Part of a small language model's weights.
Size: 2 heads of 64 (1 for keys and values), MLP 320 SwiGLU, vocabulary 8192.
Each number is 128 + 32 x the weight over its row's rms, rounded and kept within 0 to 255. Layers, rows and columns count from 0. Numbers have three digits each. The size before them is the row's rms in percent of the matrix's.

# layer 7 attention key, 64x160, rms 0.207, rows 42-63, columns 0-159
120:123061160095156115116134135140142138152099199134098200112106097140155133097097158141126178126150110111161071112135138111107090125115094107135119143138158200069104148148109124115160095079124152117133120100182062117141184125103085124150131097149191146160072085121140161133163143119194103105097148104118167117119146141175118071162142136145126167189113114122167113087095127156152118118139100116140108129098134152134255141109109141143168139134094143119032138138165157152133068117170135
111:152111153187094153056088056229171104100114078110120080067069119119141125113130112097152106117160123137141085117093158139141121179144165119125170167135131081155153086040143060148166140108134091127092110126112100142143087067154146211136104183116080120079136093135144113127090144110098127131146157090117138159081124064103109119187193140151140075159103164137117117180122133105119111128149136145095143114166149133109141120129148131135061058123126133118103102101097097183124124139116138
107:185104147122139099143113078098177137121159049170142147098140110129133191127122114160172105131127140115154182136134112192125116151131124061102141073141079105133164092084092090127141120135085126100120165124149060147086205143174120176140169135132099114135092147120109099170130133076108087092086140092179145090137102077106156140104114143105133115118101136208154114080144101161145175156075180116099122090092133162148141167112177135178142067121135101176129137134219156179116102150122174
096:132109101139090124127144144130092127142097100062172093139214154135177146151122111142161153153125066131105092138127159118143078127101160119068072164173097148121044085112103168096126071188141102142174079134046078118174149166102122105056166117101107172131111135177111141096129137122135081144114109123075127145126171162175147175088141107129171186116123093078152127118146152070077094124082122137120115122157131117170128135116180119090117132078144089105145067080110103100160126152153123
108:101166067139162154101074033144098102150179112109118093124090116152151135157177120132106146094137133142090108161154090062133132154139088126154098133107158122148132170103113162144117110154114106185156195146155169102165104109120163084181098145173134093133106126133168121158147123122148155130125082121126150104139104154144181147197145124178101099131121112138067144131086090124146154113104160154109155185142183190118028103092130119141115076153103113110185144138077070182160195134180148
102:062073183146058131124113126151128089140104133108167126150077127142148107114164141142139068097128181106112115118168161166146140098117117194163141147168109112134158103178161143121123060099107097135130172110128135126112095159201086098125145139062157114114071147100130167176154106091135112157128075083072123132098119110160178104097182143094188167134137123076119207135110100069105151085137110131079133155185168175100129047175130071109122119118098123157100140128148144140079114128102106
106:152136152098095117135180106094161092155159102068133189127172080148172166161150128163137124135110117092082171111130166097130148139127169105143158102177046121137145152121101169127114113127097143138076168120114148190137141082096127084112129107149073142068127107116094141076120152153117133113162133111130153089119115084141096072090179159120164143069153160118094144159079189095157161091106107099077147155158082126086139164055087087103160152155113094094144077137068206121166110115164165
107:045175173151143121161189119109143124132137130134092208133203117150126168143108127157145148098168089119121115138163051044107138104117125135116133102143138173127098120104151158187140139174113130120108147107111114094095194098124123147144149094119085090173149161165100135099155164186156150183111119134105163125124175152155176088141124145112161102090140114113100154158171127080181153125163140107124099105155168154085207070105101109076145111138172147163119159129075170082135062076142138
103:134180133145132115115114075146086122179130137157119133150181116147231088095132098072097110165157066133085098103150108089176131158136138156132109168095163091099093128130085129140122141115115155146184097140101172106110109164168105115131122142126149184158119161133123100124138174147175123132044143088097042113143163062119166072117107116159052067155127192134171159124110123141118133110086121112151079048174161094184136121137098172105118144125111127118090122129133197152138152136125129
101:134142115106161117190205124093087103078091185127127114196127163169121089119162168106156119191091091138097147176113138113171151101118145122112177112142153136124131163166047155168119125121107141151182095087135123191055102165158127142142078127092110171094160125092104145093153176113142166053145137117136185120100174151117126164120101126166091135081160048093144126110158081090136150110140173164167144169145133107089150122061113106086107138121114173059094132118130130123145109097132132
096:106114176117098150147144157187166149185155141087105118140140160167146117069107152099088091136104144191188112098133106161131125111154131115106116148123127129109106070151136071108113084127130111155094112135114096181102135158134107101134172061085106065210086131146081128124122125154148215138181116086102146083148136081109153111162123117120132138121127092164155147103082086095162073155072104116110141163074098116099169212117110195091126127126138082064107140121129147146106203143090113
103:151067163135123100143181177102106075180159069147129132210155078163150130140162068142119120108213121153150136098150175151140120130141119167120151132163119096103133162085111146117097133127135105095144169185197123088059078108107119159116146133129137113179123067150099177098195097127144134131179178138135139079127105088117162126139081053105163142123129119109107098057148134096129117143181157139114150156119167096130159084129146053122111139158158149149175137131099118092189111174111112
099:103088139113156125138100082077166142154091076092195133069172146146080100148124151140124131139117102149150127159160098144122110170145066192118126144130101120088158127095115157136179132051142080152217144140098094142119107113165131160145051123123103078120139088128119178113139067096106138152181180138144107149118148166086158140124122154183186151160149163163104097164128138142119053159163140162089119109131112136156138083075123120089152191167100065111058128150153143125101078133122146
108:140118113084134142132147111092134081166117145145173124115139072135139145139142143115119115164185074102133128080174129114116111138134075109095190154158114129141101119146126172170109094062142055113147123145139101112115181198186176086107201154122152131126157130086137126095171074143120112084084122049098096129146141073106098114111107106099137075138096166085107148080121183192148127127170104104101091130125088146100188072106068161137138159134162164142100192074106122112140105182158096
105:131160182136181118117129101175124113115161153120070130156117150112156123098091082155119134099134126114132142103150124080134131126152077184149133155155045132180075084109154133141110176145144103132116079149092109110100100082167097146037117066121101173128043169159136135117062134149126210085121106110108130175151112113113152141140179126139119128110148096109109155166148081149146111045124094160134126079140099100130129124126166134129187208125118128176148107142192195108103139106078096
106:141132103129095103107122118173111116154125166157140141129127151161091144131099110112109081146076194154135176137139175117128071220165070141126083171070127092156110159147156132134121164111129112140091150174165117132141128148057157119144069128113130139150182153117163155115077157123137131126107079121073164146044119059125142166134131107127155148121170126117081098139120089103102153152156176181160146138135112133133040171133190159141069144136123175144115169085100097157200071143171171
105:114170113118152101099150111116133141120084133155063094134162118077181153108106153201084152100126105151089176119098052093126143158099064142126134161106142131085141099147158143181145113148131108169150184128156093119125113176118172121100135073119053191100100069155131099065177119106198138088112110121170135161142140143120164133111089104124107090127116112174104143098127153135138101130138156144154162181066093161180225153127117099130170127113105139078113110154147179182121164129183130
101:099110145117103149108137121141118096108082149208100149106163163107146090176148101174138155165150195173101127147131081127069151120129121122170115137163205171153086072137153175088165106103136122080090124105169093098093150123079173140131101096155161135142137191057105119132185117133116145100142145147117068204117112180149137074130079117142126154136085117114134218154119165157161149189124088118141133167068092117115155136120187117120192113122080114109155089150139102125106087117112117
111:119154165111157179159195194156142077184165113126117142119094085108110132163145111156140111093129070112146100104177164124099091154089081084152141128174136152105087112103140136148078090183152090102097139153144049087139175081140119102062183106072133144120185144109155148126177093156156091095168087103156106071130119120104149113116106098175156162140134145130127082016108100176142166071140101122103170110102143121138149171064130115162130110126159127126130127120133144139123139106137186
102:171150222186108129138068088117108126118122184126171129093134167096103122103089167121146088139173155110168162090150166102061115148122124139129188146160111141171048109185114066127117139146174106120103145174088126148114107091085140103069136146128059113133149163093145109134113116126142114137192120100178105138128083161163092162090133110152087066059150139113132119134076111122107114143131163138165146146182131133167196107127083115122108180061129138121150135135160167138122060096126163
106:090086141137165096148154124125098092111135189094133117188077124119101113174142171117157127184093093113047149157060229053107146121107074133120107073101126092166137140099115128133120152142141104107050146149100130073170096127089136180076151116139147101097132147128105159143126200115130153086142098141122148150120142117147131143156189083124140076096164141148123128116123079093125143138125104118087124127121143065105102118090141075075122092111182094056142132066126158078151116112122162
101:168116148161108113139089145140120152096113187141085093086185177116088145121126149173074131112064146119141122147057129098093170120142125107140136118135154075114092151112184111132143109160134157167166119133145138161108121136125111153087087106175150073119126144092145164100118098146149039098156135097079167176133090102179179153139143121111115105099081140107151114097154071148112074130169168066079182095091117067176157156124088114134155213132120143115058154159059127145122107169120122
# layer 7 attention query, 128x160, rms 0.216, rows 43-63,107-127, columns 0-159
097:086148084142143137140100146129087140160094146132156167171136075192129135155150162156163103025090167173097107108139147156126087141139081073179080107162130186164081047156164145136113138110168114138117189178175107048091138151142154099102144111097113116116115129157170165130143118147126065175058117130110136113138146115113099081118111126120114117098160129091122126169160098168089147166096148109137129068072137164167147167097083119128120160124156112142167135088122130071107105159184162
106:137170137104097148136144139150138151156105144151135134148121063166122053166120164096119166115163109111150085101155135129130181164114127116132135079204126113156141126122182144147069096084135156140085144174146152207083075160128097124101097154159103092116151105101110100120142116193133120131088113128149086086203108115114138154138142146078090043174163072149126138107132140152154138166095080108157200165124125172142078142112145091083139159127170105145098104104155115197119193137075070
100:107160131113157133068181126169095104107161121114137112178115143114124089054134126050069127132094086119169179128131140117147151127166098139140191084121113170083119142105108049186030148123154088117155128114137193110099117183182142127118124150100150108155099119145137163155110118077137177154111133158132099133154101122206128086119108166134072124111135103102171141108145141121147190114065137057108153111124162117137100118148106109116117114140116165101096174139186079169171067145167127
114:114167078144126126185135131121151151099140136176100155092092135110099081123065104090147182137108125170131098104151079127123134229113173151131191130134127199145132168127157160132109113062123180171163134097150115168156102206135101090127096117130086187126121124158109109128131166139152099092078131168141148117132059116092105117148145095111099053156150141153142185089114134125071123136135093184207131145156102135194198114122137153098136141127175127149126153101077130105072149102123138
112:162138169080141089115142133153087201169137132118144127101118158118139123160239140094098112160126094130091164149125122112161142173111115097087083091140104099138116157084146096144126111135136132107136126132175152134144177128156094096072133156122126155151111076149146086112186151151165120141125129118085143122068147143135092084156114090116153155135137135140139087189126061203061120156171109118171166207121120120138078154152126117152104182103138123147120095038133068072164055161102149
093:103135112096124111098115142178125135194160152146106144151061121085142125168160133137133113187128164136106112143133052133096104084172107112072086130129133118111194081143160107110118098153085147117107198130157139123154088141164143223074120132072117113074078068089130127102135080197161140123080148138111136112105133146082143199151092152139120107155131093120080141118146133105155106138126147170110117125135150119093143161113123050060164114108118201154132085170095106090100171147094075
096:142178181091167127034099076164117119059117090134135057113139150089030102142161153082149084150155128081099139130140101098082183095104170123122159138130159102175168158130105104144028152105181128144135086128134144181098093134099121153095111122154137160127131104091133158149116120114112140137156151091100120163123116141115097169131144122043146127119152092188104156174090162088161140074121090106131111185146132121164153096116145141117144140128123152061087090128116128083091124155098160
116:091085109157131136181165130196142107093162199122161085158157135147127100104192095174137163109152138145124153123150144119160141075136107148160129082119098083080106109091109157134125141089108105103159106069112129177124143123087126192115098154110127052155152114098149119122093071107084153153187117119170128126174150121156065108123177174165156165150103086133106192101117155097123168178123140169103152139150053128098076092134174077123093134147149145110180161131153122078205087142130125
110:073165126090075124197142154138142158158156137148116147093144115121122111165160100108082156175117124137121182094121153071162120164138126180144157137095120179101162131073136133133065196162134117154149117126131099103169089127068152062128122153160158131157128171108115115133121120074093147100033112111103119114162103153106206163108165128160157097161171132169143133096179112137109139118114048085180093101186115132146141171187107192052108129113152108116161114136168100141158131133158109
101:124131103108134101164191152142179147164105136134151072090147151117111175149130155177174107128087112075133145121127115146152141135125142101134121124099135156080083122118061170194185144093147163165078145124081117086174203119129156177174128174181128159151139160159095095134187135131106154108119165118096088149179178167150131138136088153155163039163192107113119143126109105020125160112145071116117092156132163126113105103150158173086145108122120107108157127114084115091085122151131082
104:141136086156106156126025119157138149124123110122057123097141164100189086139061093093129144152117122099153149133113109162130113125101183114120138148131128172187122138136146106090058141081089147177150119138107100116128143133137110141155098156199137093132116157116127100113108118125117122118074134126123149147169069147074089180102135106111110078159228138105151152124177111075174139150141130126119084132174132131098209181133121184208114046111129119113138153152092105100096172076137133
108:143165075094109132132115126156106113106143118106122140150099098112183159108204152094160091159074126146157115146125159169101182111140148112108134126135173103146187108137111122126078116114156119159111151091162136157101140142109023127105158155078096127155148126141163183115169153143076082116104116087099162121153133086119185137157149136132115142143198140109119160096121129167199123107132203086142133105119141101123071125081214220165073145137099151089128161147188102106128133176156074
111:161200119156120196087143141121162150096116048168113092059124146148094095157093106139183146135099135154155103127181143100099108109160207136118095142116157135164136131063143082137153118174114131096115069097153115167106090131106171094117140116156118125100145092113114190186138153116109156138144176165110169141114144149162119098123139056117178121122055116166184071131175099130122096101095042097130153098173155082126169118112168157085143088136142124144138105118149118185121178134107152
124:134066129118127106174131168139139142137130073098096147145135151092103092166092163122131148113167090094119077162084142173139161125048108124175127100222123179147194165152131132117075171146147187164129148107124098142104106122083179157149180107132196178137137140128112158167146182117144125114138138183137185155138139138183075183122123122147090086120164155137149097124156098071129128109126117154101097198072144114113205140155156088166137113135105147111058148102115154157115157119152170
108:090183110161166153146125129102129169136151086225133123159130092125167172143108132181118177156128152062135131125151091149144162085141156120111102101134138094118118121113227127085160110128181116172113095124155106149108090122167147104146149189054049110120119119121130093092130057151100129091109097141139079164138145079130132144168111168132104085163098058088095156188101173134108128118092141130126115172120111115116135089107136195166172099133152057110106087134110151095142159118074156
102:138151126175137095108173170133108065116091093138137132116135162151128105183136100130140116142115088119212085096157139081110182092129122097193096109098114081097093117094124114142132118078119114125132129108173108121123175035185100125095118030122181129107123091068149098136120150151175077136172187154180115144117096157179099119182087135168144082125118125187100100161071109068175164144132148174106114126092160095154156125123153137133151093128091143135074083136128133098099108145104108
105:133166164150096065127141165128168155113176137085110164178105178166163120102070117091085171186123125127110155064134141114167140148157124151119144084036084103146101154096169130184143129140162126127106163155099128143129118188147142125086095145118139122133150112159108087148069185105125092085126156117165143075174143152113139139209123090157154112122101172091145049137087091153072140147183078060132101098182122074110150134143080139107164122119119144131149135096140149159127168150178116
124:102120175165126095169096148115124115081122193073162108139166167088216150106174151094150108094147150124092145160111135157171167176127107111057100123181123168153146103173146077152136136123163105070128128165089154093117198115183096091106118146084167127105086098126133106143127125130130164065137062106105127088127156088154144110079138135127104107106135114093127174093077131138110165097129119168110097133120126086090061076155116150076141162105160166140110153070159085114125193156085107
121:127135063089133132129126121155152165139121098086078123116136068148145097126094049116144162132138110131059178168137133133069186129109133143164181148071122204175147151086123144134105169112114112166123156096170142096120093161062187090151103150165113140117144142103145167159099181061144155132099103155143105140108107072120180154196125130121108123175108108145142100131104151157137160171140136082141127150072089095117212202173151093085144092149127170182108131144121118167126115140119168
109:085134177141131129108166116159106124137087173170111135146151100102103165098160068116135093132123052073155069159104134129134176134138164059127109147150183137103119216112125147141062170106156060137133143087138109121126151056142133128149127153080160128153070121139124105118138060147138145140061119116128122137150108157149116143153088148096205108082120122121048079143189109163150105134101144098190171151139109155109107117146163165175086149172117163119111122167096061153161148143122160
112:148163130158140125127178155136161145139140167120135088175123140175158117135063118119108156116188119108079129126127076146197109126120104098144110160103108124138174102127138111102129129134151111076123091176155168179110104144154103120106098112135145124140137131127099101152158168112110126089134116150151062170076062098059103107167123127128119077189155128158096164215149138086086137140062111153125149120103110205142157117211200092123109073127067117103151082085186178134136154122187103
096:133128102141146063123067205141146125153183050081167138156170088136119148102137103127145154159092134124161120133114139200138101076128196147179082136122134075107093180106053077139101089105126142093133082128160130088178151102079095187090149083143098168099125155120152112135134119133140136135101142144141135114139160154126087174069126145148129102141106055121159117158186100130137096080143204118124125086125146070125090083163104146141070101163098128117151140146173172116159100122125168
101:207130177156097128092094124093080139100138115146158103107129093138154143098137197143118152144119112139190131093155087186126124149119157038125117159175164160119111065144192114174091161099188180101083152157116160156116090080091127123132136132119105172153122126118163085142103093126143139082166095152145101146115138106080172132164169139145123154185165104132093144159095142079087133142101168034160154098147104109161178125109134117129141128093095089145200128131077158154063108130097143
113:139143130115132114154238125147072150133154110071138166132161141124139117146093138070136099127102066109106145143145051057124172113118129160147149116094085158100166156217131113198104145115166117104125097106123198152101165128127162150105142152071109178178116144131102155170120159133113138111087131081103117146158142152135159100132129118138089104073156118131189136074186089123156097122147177167128156153157077089074053178131127075133141092085098131118137152147133115172152094147109125
132:094132083125096163169172113099133144133174126132151062167118108074153159145064096024116162130114149147100108122128152118168142116089103138109116152122091160172181137145094139104129185081138147166096131089096140100172063194132133095084099129123119197122133147104068140079079139082110107123106131183166090125109135146152104078113136156128077088111108172112171174157102100100106142156119094151075067125130151157132190168168104182087182144135121103077132112157117107098088108143121115
158:132127176124178145110123133116111058108112143120134093150118142120153166110218140166107110127113134139115137115137174160140146072156165094070158109172135085085072104107153086153122066123126082103125121096136110094103174127143100113116134175066085092119072123153186120114126090118137168150147078069123128118138179103132096121154142072150167168078106093133110143176086146193162150142134150169097134099122158114127065082083112161175154144148104064131102145162185121091226100144108111
102:127193111121149097126208140154200133091091111087105111050151103135116141158160111145191115099156157108089169137048117088075127129150090162160083116158109138133127140150100139108120154126147128176112135156110131124172120103101156166164133078155085055107088152110099163127155140141155149150125124177112125131109136096170117123122148140095122201110125148040159162100103080048125147135148142118115078134078157119113124095091183102144204109086108144156073135130096152124168135101081179
099:103112104121134123101086063100177131076204077122093177121112123119097141117099120133099166151150130153146094121135140133173101094128187162136123173111075088112125189088114156113117063162073120147115157142126128150124166158121131136120197098145152134159101139137153105107158095152209124146109148140120139087149188143103068060193103164096102099147051115182187134152150119137073080162135113179122108129097103112150143119162060096145153126121118110125129095130127173105062147190150078
102:116064147130161070140132136164171099147152189090102128075158151163120133085012063137137084124116160133113165132139153132120152129120094130128088165096180172181166100155156147160140089152170172135107131100141155161134129118106181120175139129171094117087114115114089184106049140143136167122193136152072137087139136097141143118119127147141159138134139073093185136088152083113135135099139133132114076085123053150086085157164130068150062121142121145112158143090136108146074164105117111
104:079130097144083074172150094121187173120115112170055147127167124137143093072106150121128110134161127147146152146126125117144124145078134142136151153158127195141078155158147114092089129114131093113072074097115117109131122132102121137127166175099133114150073143187081094100197134123128086130065122170189114159065172119141131142135179147151156080079192141150150136055128169090131146137099101122136138168114152169107146156129092195193144123080106099144157113151137094130123153149029178
107:137165154109124117157121176141139124110133114122169118113119157089139131095081114095124127119131076102085117130139010065156115120141074123090164108051188060136142146107088154204146140128187161114146104112140136122124089139155149112089113094160074117132150110158158153188179139148160158077081168132107123119124108125154166073129141090156115094161111150166140095193139113116067074097090132081149164120147176115208092133108140140129088080167099134126130141103145134130058119141174101
109:075112160144105116136195113093165190163117071114168103093096143120116106106080133159114134089098156183155154077089094164133097128080105169194160177122149154128163124161134115107109152107175140139169106167149088123082109146145152135069130095142148120163142136155146062152079084088085116173127137105153117116170138126089127171132158093060140082103119142108139125099125136141168174117072112122111088161096108150115179177111196106129099078183100133123142130137216084180109128070160138
118:134165065208078103130187157139114161127093169113129093156173076136125116071105122097101115160120139072139123108114111139198197120138142151141104134066176104121130117079137118169118064160126093093132127096156081142169160146178091092088132118108114124132188144051102105109179094145071125131112139122098129123129097130115098159121123054137178088122123106102149160103141181117155165165103114055178158117110140176169094110141103130132090159153137112211151137150145094124162117097126077
111:167129143098094121112154142186110120140062096130137113123089126135151095134064150147116185038156123121152097079099141140106139103098089106132087091146101178172084132151126154135103126113095142166155163136150079103110142151140138184127154162153137140125166125149134228170111152130130086139153107100177161095111085117119137105146151178161165097101163175136117107121134127134170064145063066131185151109078110152118224173115169084152080091119106145171101095105176127131087081118106101
117:098127134117107080101169124160168154135142102119167157082175128171137128143050101103101106164164142155117093123155094133150076140204122161157139094089210161126128084149124119125116215178152201137141110136107135117126105125088094093161129178129143140145135194148166073144095128091156112158040155130157146076146110142108149162146131143152141080163164181112137178166149092109117101119113065108178125101163120136111147213104138196124121139161119139080086154115132123091140150155102096
109:103130107072103113113156081128151115147145126128104161087114110171105153122192116159148077131120112116116055118125115099202136089075115129131122089156115093097156133062141114114138136138130124139127134102108110161192173031144133115102169093175161120154110158155184134166108090142140096115124090069126102128087212157144174072119212173154151179128035128132100147098121165169187102149152138124142134099101164149118209139110131120145139096135106164130144102159101108099149115102083093
121:143065119110150116110134160154149102144102157081106135113104134119118149096087160123101091143131140104199163179175136134134117112096123155150083117159160055075115084129101161083135096142122103115125116114115145139151190073137140155151149083143146076112107102102138161108089170163156087133190126179129145135077146154034116129138090136135138201189164114159061118140137110071205101164118161176124174138064117153112147095106119139163163095105138162115111212135118123183173101114130169
106:130190088155107108129134150107178119117118119160138145168140128119097113113135121044097060149130171096131121124151104123088064167099090188081172127109138133133179104176169091126115152127158150160105103107127170139178092212105129072119145117134105174119103215170180110199104091180169106123134149171141087123148130125140114130095125176128137117122169125130161108141161089145101055182176123142117144136107153128193138086175118142100117174104114122128145132088077120146046120100182132
154:127155113176107158141104097168116147192148142184193154137093130132151152112187145165120156109128134196153112138184123153116173200156138128117114136131151114083141093095110082154161091129139075110133111130133046150164163148126138084103164163092112098087127069120182130116166084112118078096116141084092114107161152129135143079071122141171122181119093131090108149158135098130112174204136158113158169097136165159101057086132141174122105153132118179198110096113195099170168112144152103
126:107114101187150143120121071127191162139064097117097162075163097161118133126095071169122100091093110116121161078136153101118099122100130160149127147116105127127139131169117125128210164147090116156106093138138111102101045147083126153133138112112108152067134092089211156117058099119098108169178196131154120137099174078115143119113128135149131116169081200134098139183114145128110125113084110108097088072128115117106213163127150102138156130123134105180170124180076163126106153097150071
107:125156135101112159133174116149136116126067102068050129143107142101097150077191151119136083129122168135160118134097194142117107120112164074133141098118132153134097171209088091104073072183121103072161096115149101138173109133159134067139181146175090105157145087131133139132117116101140134178090142127080163093081156068140090102120116133110107138091132086123133089113157103068096183134155113158153159201154115139080107133191145143133115160082148198104086148094114088123101132147179119
133:107178109104051148149076078099142110145134117139104110157120119128211138129064130099067143136113162150109125146140154189200091156176093123081115132105145133176099105132125154111123081106165148149128149158126081164140153163127084058086177170066105116105141169171121145092170125140153113130086138119151176111187143093111136082174144086160095130149178087096163152145137130144098120111126102091151065081154104128084074083140129132167061129113127154137138154067108075120179161114142148
# layer 7 attention value, 64x160, rms 0.183, rows 0-7, columns 0-159
100:130138074125128124088073157188159186125128095109124174136161133168178140154128056110183166151081141157144148157172144196125085144130146118073101085114143086125159070104175130121117122158149066184094140115126089124154167111132143122124174173097086100163192104108119102148103129152085043136148133106117132110075237170130124153140101157136145120132150143133156139128134115115100100135137089089130118088148133160117144108156169173185162100140165127054105111147086090172080126095133105
096:056144082112142206134086082153089146163141083095119164159161189125126086125111149042120134112112096083162158128102048135162106132132136181093116104094080101147077170122151144122135112106129172089147153113165167094131096124149113161106103101110144134112086125164126121084080158099162097099188092123147180077112133140157119209122096084166142163115078144104120187132139110146088125134101104132158124141121101101112093047110123119139084122155198085130162114151122146169093153097073132
101:133182158140193113110149136085130111114128123142140054122135153142181151104116152130136114085155114179149168140161108174141179154100085166179059172201039112093114095130107138120076175058106167180122145135120166168137157071092182058133082075104109159148152108112105083113126123141124111115157152177171113093131113093075114147147090097133128091101110121136181179112103081108134184123109091144134105167123136061147124090134130143179136142143122149135170129147161153160146167123100165
106:112119135106160138063152135180184079164121151109087161097108117135142125125171118102079143110178097105094208091138153186132159115171118101128090120129142144096081139105125187162102112116055084100147140136129181112172143101119082234118086138106094113167100108117137175112130136148100123066150175089127145149141104122108119168112122111131111054149159156103153104109110156115118121173100129158112140157114162148145167183140113165112129214195201130171074125144160125139100109175147100
103:094138139095137145107100128110110194084131126129109159102135076066178164157158189141113153166121106140147154170128142146085152137136113134114070132109145151122112110123183180098136109136142126098153115159138145111138138163123170103110165132142131138127140183136132185179108231133157138058148142147117132149116178118226163120110129123159171094058108155075104124140071158147087168123081128145146109153141086189128173146189147115196086125106097107190192146149160127139164088093088157
103:081078165085134191163162076116165094079115090102126120127145126121111159136123136136118168130146151182093161045139072118095078185147078072182133134146096138125124111159164118130112108159182143121155161111148099066159147119150120157113145110132117128131136090092101121119077160100073122112115116154135136084094170148160118147056123121128154128191129108124197107087098205113151132080198138130146070158117156134093169155153108079129085077151156131124115107097128121084173093101176193
099:168122107159143119110128102175155161089157117157118150106160122074137129127187105164113141149133056182124082181099152138104087158147088113123101095102132126088086177086114140073160118080125101087118180094156132137071123151191102170120120176048106077058140145145112160118102206150166131163095183104088138152156092141078129166076142072140123113157147117121131119147132120138144128123174110137180083179141143083081146084088139121131105157094129124068146042108133162123126167114139119
098:130126159130150115070164095173132097086150121121090087116096131110107153138118101110183131135110131094144146071103173075194086108186142111081126141186124149126162152123081113108100103132162143071095119084133141050093177138168144109087204096144143138113166157146147149150133120182103136146190089169130133094108147100132072110149100058089140132083186118197089101098050113126194115107143125150113134126043116129133150099135145149178126146103095117107133115085191151118119122144146084
# layer 7 attention output (transposed), 128x160, rms 0.207, rows 0-7,64-71, columns 0-159
098:130139143085084152207115104155138177119099123094109113172116116122164111149124122170112111169186125066144111133106149114141127190106124148085159153065201100104102153130122163141092129138176052189123181146131161196118116153110132092149155127170151161118120153140122178129114162085165113105097139184139134132137122092146105121062129173100135137128158165148061080121072132083119128119130108130147095110163065061114078131160096163153143149114153113082222077111192137124112131123162159
103:121174237091112158154067144157096121147114120146103106135166134132150165113167168140141144138173151125115102125182120112095080116169069162100152119150094185164197097118100140148132062054142134132137140134144147100108092154096103119061107143093159124162172108120168090140113143115105134101090151098106081120146180106111090130113180122082089115163109167073083166128115076117134159150125070131139134133121109080139055184106148132067188186076126109123122128124111193119134105158129153
104:147119099117156115167087076099136109092105152174177166146132056114126129126147116088142149091110117125120091098150109150133111151213107185181140154122159120072111103158165091122095158114185105173112132184198130138137121107146170121137117162154127107092145052104118088154172116115110114190105108103133129173133140164139083121100178113109183138192191143107165138176142130125068192077138135109212122160145070095159125076143109078154153123108103124102082108162109118077098139138124162
104:112074159181122224160155153128114158131142149244122149100117130132123156165190129117074156138096165087141102117108167078122108160121143120115122108149118133171115146110157157146187158119093133171083149092124178143132083173129135144128152129180190168077100151142132131121164119141057127131144132137210132103116124124093130115124110189058074137086101117102120115148101149124122124095129142112148108163097090105179171133119093172103110138108112169215191132197150117139106145150098147
109:083146158079157115170076092156157114124143131189185103112181133095115168154176072106192042121121115145088146172111119143156133155158166106108106129099170152154172095169144211112063056108135117160096095143084141145135113132146110164149123186117172142158129105151156136095131140108103174118124138156161110097142098104106167096113073144146114158147143159140157193093107077123143145067124117098132086113139075101134170105149132189107048099110147113107143177121075157135136113128084158
102:093011137133080158162137126108109112150066152148118126176123165137117178145135101137128175179152141085061160120110136099102121152160136144125125109084070134126163127169164126112160142109131136137102160161081112106103112081120090141160165117146212106128163139157101102126176110098093120071101076112111131109111168101155126101119121147147095101168129158151153117131104150160104170140138190168117069131106193161078207127071131156138102063112084107071095135079200133116116127120170132
102:099054156064143119106156146157120158133134134179160097171075169126097123116181105152103140177149169146115138139150064145189126109131119074133172111086063100152096187116059192123121165126108107123095177134110134145178133135143086141142129123131066166165078138185164166091179195085133157175139159158087127136169137096100158089098136141109083108095104108157100121124067148172140078160146147151162114140147117122104112143125118118111139116047089106148104083108094200126138154140133147
096:133061073138153109133205158164169137108222198167139131129086163170141138178097116208159132081162116129118180118110129132085101123133102124140107127166139079144085165129118115111122109070147105121098150162126107134083130097106103137150085122131083098126170144085132119136118176160140126128102109158141117119108120175219180166163135139181119139115110131129075114151079123115105121077104158187117082112133166131168200109108123142156097079183119074094145099128146185160121093158165095
105:137157167144139150079092151147103100163147093128121182157194120166119096103100080110159150104054126088129132136205143156148120083154109100117138123135057132151136074161129144149166157100102143123093133174115075056148106124158137133070101135055114121095105138108124093170133105105037136158144152098115097133051117124120124127182117086150098101142118169120166183171149096159133133153136145153094117074083149164102136210089136146178108100149103094178126179147106186144143113113099110
087:114121127202146161119158011137160110146087063104131166132121144148119166124104123080159083093103134088209115131064138164177109129121127128147127154106123081116062177126154111128052138139166181122128101122116124165121108142107122132191170161149192123146128106171130146169113090030166124157142095150127179144124149118145122110109093136142143148109128125091161075097161159166112143090129144142142145101116116142088101063177107168115091135166161160147152098148145104169057138145085111
105:109161177128119080134136103154093162145112115069080128082081181173125136097136204163125058150129128097140177158077112146140089150033170172120121117147091110199119080126127156114113099131089115101166124110072146142101133099098140090124126134095151140193135144169089153129097103130153111093083120153127053059108145121133139150122093090140086128065087083193112118122199094134156119103132117115107133091128151131099135107159143077120090131107107149162207142138163115177178145133106120
103:104089087143066060099062124147146120146096137045108158164129132141077138107102136121155076159133116051115189098113085159071163108180118136121143104117114127130168125119138125138119132129132168112156163116162116206144162123085105139152143096149088119151157127142105150135125181115124065160146102172066106168167136132101115160119084119134053149147104134177140133107165142096154141164116130135172141125121118128160092109043154202109151121129138108200095116091116121102191099040107140
093:138142123154145146149217216102090167125097156084101135106126132167159123119074153154148148060172168106163127130105128090116132125099152107138178092069083144146103134083137113175118123137128127096163167075167154141120109083124177106137186078138100106088110081125067148179161134136140083153163116119070156153097143175144136099159136098073121106129106146132187113142107134106164151172146096173140130130153141118164155110092117066202152087148132111123092078110169044111193124126116134
103:125151106082180078146115071145180101103145103103142126099177118092158159169054132087163173118122075166144122075185133122133144067079136117123099138118160096189087174116168091175119094159118135098174069164109117133148168140109189124104067150152120151182138093065187129151088137113133157180130131162144162146123104144135112132117062168087134140124066137114144110123119123092123114127134086114187164136119050112101191119195140111170095120116148169153155139145138122133169082146136107
103:184126152190201124087149129129133115163139133188101159130153061150118153142133200184121100135178129151146172144103106130095084098114153147125085122124200145142162169124180088134106112171097181083160110126166172109139109075108120138123032152124172054090131185152108107192130119137174137087093114102154140091128101136112158113137137134125188174121150120113151065168156138097140155099122123122098123128139140098156038134117118149105145139151129168091180145130184095130090120156085105
101:118203143143079114090072133120133121115124125103063099173149116084177091102109123110101093101107165112103106145137180124170120157168093110141097040062104153196169118142133144141085169145168136132124155128144170155144146157078131141131085137119075135142087136175119121144081130122099128107147155150096115143111185103116090088061149071084134135120127182111171047100197157076154159137141113054161103158129130122095167086119112146166122127088109135124104160129127122136146162104089212